config.toml
num_key_value_heads = 7
head_dim = 32
hidden_act = "tanh_gelu"
norm = "layernorm"
positions = "learned"
bias = "all"
init_std_o = 0.00928
optimizer = "soap_variant"
lr_head = 0.0124
decay_shape = "linear"
doc_mask = true
train_tokens = 487200000
max_steps = 4066
Each number is 128 + 32 x the weight over its row's rms, rounded and kept within 0 to 255. Layers, rows and columns count from 0. Numbers have three digits each. The size before them is the row's rms in percent of the matrix's.

# layer 2 MLP up, 896x224, rms 0.245, rows 477-491, columns 0-223
097:114114135099062079130144148180067112138142094121092088117153177093081124101084141210151110101138132150159070123102148066109140135115142109111093177070112086180107122133166167117133130137158095105102156185161086111138159213133133120137149170121124067109177183162160099131155109102108174120136130158127082127068100108156133094152074141109079125174094139222120142138099090198191136107089157126116151176132129157122216152153169130076103152105160142106113144145071122116124120147161096133116129077055193126122115124142150170130077109151091101093103135149085116129202102090127135114130128125112116099095141103156132203116139093190104111156178164114130144102119124106116130106095
092:121059124100116162167136146120090139106125166169134131117142143105113141123076156098126104122092140142093151117100135142113116100163201127134117164139128134173126109064117111128164147112191153116086165078133148099188164187175096087179205146208113085078109083154157184117102144114142079128115126161098152156069186110132128184174130133172076087123115157204160078081158145175105086137129193123155173141145129140166104085157168150084151146103116132064097106124156147127096098097122170101148110185115119157131158062106130093174126071108145110161176120174175147117111155136145155088058111110132115180114125095131103175158069085071114125109137108179102154131147108133123111114092
095:140072160103108162073072141115127117085139081123129127167111159184174110075108185126143112088115135084116085146058113157133152093127169158171135127112109102155141118113113186158133095191149110176118077036082078169158168151121158162171185131116133079163085152123096124041179129159135148119142152188133138107098152096154143127078140163110092149124078190106108184105124097107160110144142107126122104153134120107091166117061099140144099146167118078112191121162152142112154091166156072063133144122091132156133108113100122155112098186085093115095158107132158160137138109146089143125073117153151112153119100073094139066184125106148184165127151162108069123149131163129143146184147
107:139048159097077140133122106138141080185142122163180099123128146064115115085154059180123147156179151157092124127111099145086056135143119138128154131063116091105074120158138130112131100132108184089096109158125114128135088115138113125161137077103159126148121137159094146100134123122146167171091086148156125081168117070088138142111193168120123088163132148145108169055157157059171119127130129133128120133148129158102099176148139138146109121174132152161144067153171123157167109072153113099126156129134084159082135144098176096154111150106141159136070139091125125073147130105140103122212075150160167186143134142136083146115160181079062139140219165099131144152118049101147207101133
098:174092089142111139161160154097130133071132075088103112034136158097113141122146145183172129076157108125104126152133148114115166136150097134147104098137067119122124115103171109189190162127109183101139106078051094108146126119126127137133083106168138164145130118129166164153085127145136088112161085147094153031096083065145126141107155128065118109134139140147131143069049107126109117097210135108154135123122108129167177126133113155189145140123128096131066136111108170079132121115131109100116116133103119127103157133104163130155137146189141158117129135086140194126218148087119132159106113072135122147131190174097137104068167098079162188112183071146093129072114121138077129066116
096:123155121124126083186120149176102124138102101186106155118143163073157167109126134087156181125140067133153117157128088142118094140173058173162138139122115175143174155147130115177103100135120157154100143085143120159135068177119119131102109169146088089115234095067151118113094128133137068110198105190125147157097157116142129105114072102136064120130076100171121165186154106179106087117133099178060149141148099117099173165119197118156086172128130138134178111162084094178088123106111130148081115123098158117104135141094147066146043127169164119154072114131108158100124121159153134141097146110143100136146105098127088172100107093142101059140109171165119184109087121088158104103143
105:100094125131128141129054192141165130172092165146119112104128105179148172121146152171117086146102128139095114060146181111099157127141105122174124155117127114125086127114093080098144076152143115157122152127153138134088061156105117169140135167119113108166102083191121059091085157163149139149146132117103070124179102145119071117156119102114103156120112078119059082170121092144119094211167100081123114132089128138149197154130159154155149110129118175135126123159174147189137116137101103138067129136147162158147200101124076085073099084138099154125146121148143103121128171069148076124142108114147081034085088100121167137120122167156087115167089078111109147192170149163085156190113
107:127121134124052138092067128107174142170074127114088124122120079138069083134147087159108131159170119113135127125144117176090160100106157134132119143153089160129128134157078098092107156107154140115129150062170138151123187149143129124133134157141123080116174118119153102111117185164120116074079098101155102113152123110100098085103163109156091115138097064119180158107080145202146163183139108173155181193114113100155130210081157111096197103108112155169144072101080090133118017127130101135106151170121167121159125176089101106092147144144129167108126171113115123122145097090133161159111098105145142191140123123041139132159169123089133189113171159169150131089193120115120136149192
100:114101211122132130125119129122146130076119121163112153101152096134150156096116124075138138164143127125069078155116142124102182104156195130109117149038118079164106144170155144137144076145125131175158095157132158136164142052118147087085111150179136119150134110155189118112131166121096087130178132095136130137128158130114114186129140161133099156212116125148119083109133175196118147173101114112141125118118144158091150181139176110142139081119151100165127170103030141166131079157114024126118154085160135111128165079165138111118150121145126139097173119061132078110095152092146125084086138047110173166161162164182147110143131082072049122158136110061129140132166128148108112133133
087:209086134140158126120091154149163142081090131124121140130210137064087088203120088160143089075150088103177136189117138108136085101094149108115157092107126163109161128117114127109143150108109120106142144106130110102118153113105131178163080121148148121085139159143125141158120114143144112139142087155086106129164139103198072132111133145148082098101099198107164123106112169170111055082107125054138178071149123118109119150123180121104135229114090103104126145141124087131146100127110190160083101047133108133097096112153088160112111126113145142102155115195101138133140136161162147148124121129173144149120090076105087124065102119112074082156138145195207167179163159179121137075135
097:087126091097178160129120161122083133145162172167171092122146100107180149133131117136121144145178111177169098130170174060142123163168133122135163175090123112126164119124080034150151134151116087110119050117133112141148120131147106130153120160113156120099110148094110090140117106130084157183074093119137125200162125128113138164155125144142136157062087162176116125120165124125107112174123078137106097054114067135147094124106088123129167033107128104123180160184066106144152176111128095143112096078100121125123205094162096137099134170151096154107124203142096040123158149185159144154151138088168165162135161135100091153118192096149106152106107135142133090100071143158099170124094
105:130110117140147173094132100128161123134141128197064148125073138115116137181141194120106111070147161154154088114090092133133158110118126094114086125153104150149170145093137125143124110112130095117140032118050149132182155142177129120208142129163126144126152097124115113083111144113136108113145115128157076145102145142080145129132105122056116101100136145135141148092092102147147127130107198157092130168147158127134131041147123119147160165075149103167098069143109188164151180139154135150092176141062129167112136138148110136158178096134181142159104110207144109079117104124150096113124145158131184112087114068137138155034149063163163151072106217205136116076109115160103116119134
098:179185058152148106133121125094155107166132147146112132136123129123092135169103027097199158056155142168191091105168172124103119101149116158116203172122119105119175126142121125083123155177130119163132107129114129124112096161120152183103152109099130077154181151160122172127145111139151096123058160091099133094122170147132128174093076157102129070165131119093187131158159133146150164093148149066203170151190152114117127146144128133148078155175136144102103139157134102082154096156078150162043096154132109152112137116140163124072095092148092070085153095085128120122122194165071139113140177101117092110115127151095124128075095077087097115090167100135119180109124141120116175129110
121:158162138080112152156100163124154118126133130082122146078216105103151123101124129120137130132069070156152108156124153136136119138145081095117136111106132144117116118077122136163116203126078090116076120082107174089174131088122113110145163123175158100079134168164132109113070109148177119160164053108160127098105230111091119157182157162111110176110140092127138197082114135086120057141089153136112105147109108081137090170136091160164152111092092157096189141120091131084130107074120150131145096156146088124144109120195143155131134203115092097113149129080090115142137138129078131072107103140096116097147120170024142068154127132135129163131151196113092110070097113128134157159179
095:177167130164150135155158124125140080113192148093182121108138143082132128066138179084179111166192178147158192139129091124089148127129126162159126060138116131099132159160105073083146126124119094167121124101122088095110159116106095059090105142143153174138166122117095145147156141166148148163107086138165145136110126081133101111155213087154079109090142131143174067128117166142116077149143168141155170116186133120148131140147128139110099131161115097169137121168154189121114137126142140115122105067132135125086147120189074089052141148136125167148116145115217087117078069106181161132141101097141146164101178117087077168134153112089118100095140130139027104119127036111107103148148
# layer 2 MLP down (transposed), 896x224, rms 0.228, rows 477-490, columns 0-223
097:090128149162094121112167175142137156124124139057105045104160130107055113146055138109156148077145166109087097124094083149169140087079100112121127068121157162153146125165167176062114117144173181112154108154140167115158163136104155173132160113134153127136143107127172141077151078085106127137091084189135067152068136164126124114150134172153124103211093138154094171111145139212165138125114071069140088131131163103127130143117124135067110160126146087115119111144089073130091164125088117135115096084088147126085135147107084211131150122170111053090076145098133153125100123082182149143076162150137168116176134098132131136104155124119097155152107100096097125148125164055128107120130
091:091114085115113110103155095134096115109125108118125122120124092156118101151186118155100156163063138127115201145146114221147124105096133130128111133184116107113098172148141101092149109145197141103161124146107127084096222097134160112114122122132000163146119069126094156117163150161095144174198110114139156172137057131117157099135133157154122109121123112198140097122165124118159075100171155124097134100113114144165118160141149147134146172118129140133094064147130120108090102128157165093133109163127144107159134124090138135051178120147098030166150148084141115107145109123164133102062101115099108123210151078124136112142087202103119144118097114156105164135138122112191080057095
104:109155114070143113146197100068087083081134146079150124162130126142086184154154100110116107139124176148136147091141160110156179151154099097141117157134130184166083143104075066128148159181169075110108157132154105126144114102081127090109154069161109120154100145177110111119154153148094088117157112105092153104129153172129122122109171099126107164150204161137140151124108199144112124081110085117161125064104082135136105179085146172131190148138116151109164139134136158103036114117136155139133153141153149131115162053136168081129096133102160107139112155130107159169153137157118120100185123150052130138126115125140089131080105045147101145149095078130078088069207108185058125160106
109:127131127150149143098132128150121118074175035126099162152100101168128113183158137118134191109144126091136038155119104111121154203118104164155082105136145134174166145169166128091085123138157110161170128141155059159107094146106138172065135126081079115135119145053215182059174103135143110126118108146130162072129130128139076135105121140096062147073127079107139133140134080136128132185103117133152146078135128080167149098114128088121097096154113147136150171084132079127182154154053140100123101149096161206157118159159105141099114135106129149158161128127113159085093122141113109156085097156153082173089124118053176110130138085099142082120111134172162099195150137102133141091112
089:146091119138185152076151181106142099074182148071114109086156156091128153119150148155168118154109163160155111098067140119122098108156111129103093119141088124128101081106062101172111092134101152154137150126095146160128164140156143147146154129122142194142145111086129134141130190140178132158132137102115186107074123172155170092108162077141155135162128134207126113099153083137088098125137107155134066152157146205138118063114094114139065100169170099176075129074087154087168163084112121169119157150209128155083090083142107211147140097112178128149161098086099098123164152149147149138113098190133142126136066130092139146090141070096105098133108132078139107162111066130070103092137
096:101118123174122164098098104137150151133146119064136142198146093108113101174169184160111053108150172117121134098142173091106194150096130064066123122170084109151067117143081144073138136113175123188170119107090113109076173123137130095103130111136146138161092149185133123162153119132141152153109140118160135124108105138138165115119225125065150117139155112130106111083093165068151117134226111134139153104140157085145150081129063110072163089106197138136081151084143147142185089091143120117158120164129117084162098112130157140151143151103117171132181123111133073165078058142134119170122114134093141100149170126141182120158107182100094151153158084130134121130141172223132118116136
088:096134177123090137151133151153188132123155106081080139101103107149127144139146107099140142123082157164181169159100077132170085133174183146143142113112135114146141148101170094060105133081119135137131137129091096142060103091184174132139153133141149140137174126153121111149140152137141161111135143118087137065149193178091173201106067091131119118124106122218146165100145130043147149157110146147099139114098128188171112102140170117131069103115153085163139110113132191091086127130220196110089091149153120090156090110174213137108123130090105132163111108106153144106117070116042155140094110075123155110170081151099113140121156136104106085094131169129106115130127099099133088059118
100:145135107091074140107088111120130165177143062135117130130100125090145156166150116125163128109146118116082147127110166184177164128122130208090156113122113152122159168161130097103186157121117115112151105131084088147063119183167093153121166083133130161131151148081123108173101134117101161126115103126172163107142150116129154165111124105093156138145166142147155094078125098102186144106104129114139125212141117163070128099164067097123094086151172136122150109166117154128075100155126115168164169165143042118166137088167106106166121087097187111145137143145126124165141159212090109086132132039092083098038070129048177125090109162170132143163058167133113166152141135119154149110114
096:165112116142189113073113141149123181118163163125156091133101110176143148243117133199054092121128109137121132101092074128093162158120129129119085123136144154098113085200127156100103111079126163143119139066103133174104119123111130176158083100117099147125114115082155096169136146099122110105038072146134170123165070107163148084194125093192072167155155110105072153183131114060160141139123124125112114159105143099137193085131097126135080127152133054135128135149168140107142115100071128119125121125094105159133130154145111101103110121156102153153133159213163124164093145167080146135133104143120110105107107177113112116141145153169143185149143150154070132181100169164103064129078
088:147122169163097118132130150128153131124135082087073139110074069116125203116211134139172129239090141095105119128138119165163159105157081123126077151109136066129148151171127128154114137148117120133164127145122144142158142116142137143091096101127079129196105146167156058065127150121094102118148091092105111120081142189159161132106166179127117164169139105123147138169165134145156143157163152124123134126110135130134083105141116078099128078125104098158129169102156122123164153137167147125129165140115094155154135217096101172174079159105079030167146108123168171118113116101098100136121101139117105077088172156162221143153123118107127108101128151061083108112035110076087101122137
103:067096115129104123096141151171106107110113180130141141138149127155167169183144119158101129109116130072147185104113140169181094088120093144137181164197122086127148157158176116148147085129132174104156074118156102139130176110124131146103062154165145144145088073101122103132113127020106060052096164195115163153094150193123133134177109121116086122149158138133134117146139092131097125145166122131161062125125126150146067144131159076156158180159094133171099146161143099110155133145076117166115095140099124126215163111141104161126081119171169138162047128142115146063195106123140102102113091154096115142114080115131106085045144121102099128120127119174083138139138121061132093139115
103:163101117111148121160157141166135069074110148168165137096175098142061087170128146147125107130095137085104153100113079052125125164123081125142211168143162118075115142111119203092191155119111144139102119125122129059130172141194150131071082112143176125129101165141172131082123159115110150054121104123160117139144197145178131116158100119172132127140140080112137105106134106148078193164092107097167136159216112111064094165144131128094105159155117125178103128158109150100093063113106135160138078105174087133138206112149164136105087157133147123121145137182132105095134115207128132182115112145128092117136110155149102145142155143172109158123085135093068074171141178120115175130132
101:176051108140148169147141113093143164103119131107118078086164131150141155136165082099099086166151085113139107108176120127158087119036108112102075174163171166148116112106149149151118085060193078176197178176127174118103157149135144138120160150145106142096128139153142134145101171104132126124137147060144154101121143101067150128140154144151142186151133134119134129119186149114148137101180173161168109168136127090143161145079144124127142089189131151158142132161123185118166114092089060113115172119088111171110112178066130120115166124130207121128104178198133042179137174162151150127099174098141130111146114130053144186072159151120116154124139139133153116072126156145104102105165
109:096173180074156097119132097118097171155166152106127114150157194112146167066111097142082116131149148131132094121139179179095132178106085107096120137142106107090137095127100122129153125140134127080170097116149153135150086084097137159159139113084165121154166192136137160151145157221136199153098101118173102114130077119090091115160176189111083109151129157109169144136126164125115168104102086139169108171199134110105062109124130105121083116106107196103095158154073123137180116138170118092151089070125144099121110101138111166114167093094164091105116127101043104102157164067110153069113146171130151172174116105153090131133147094037113092134108076132083083101161092145149153163116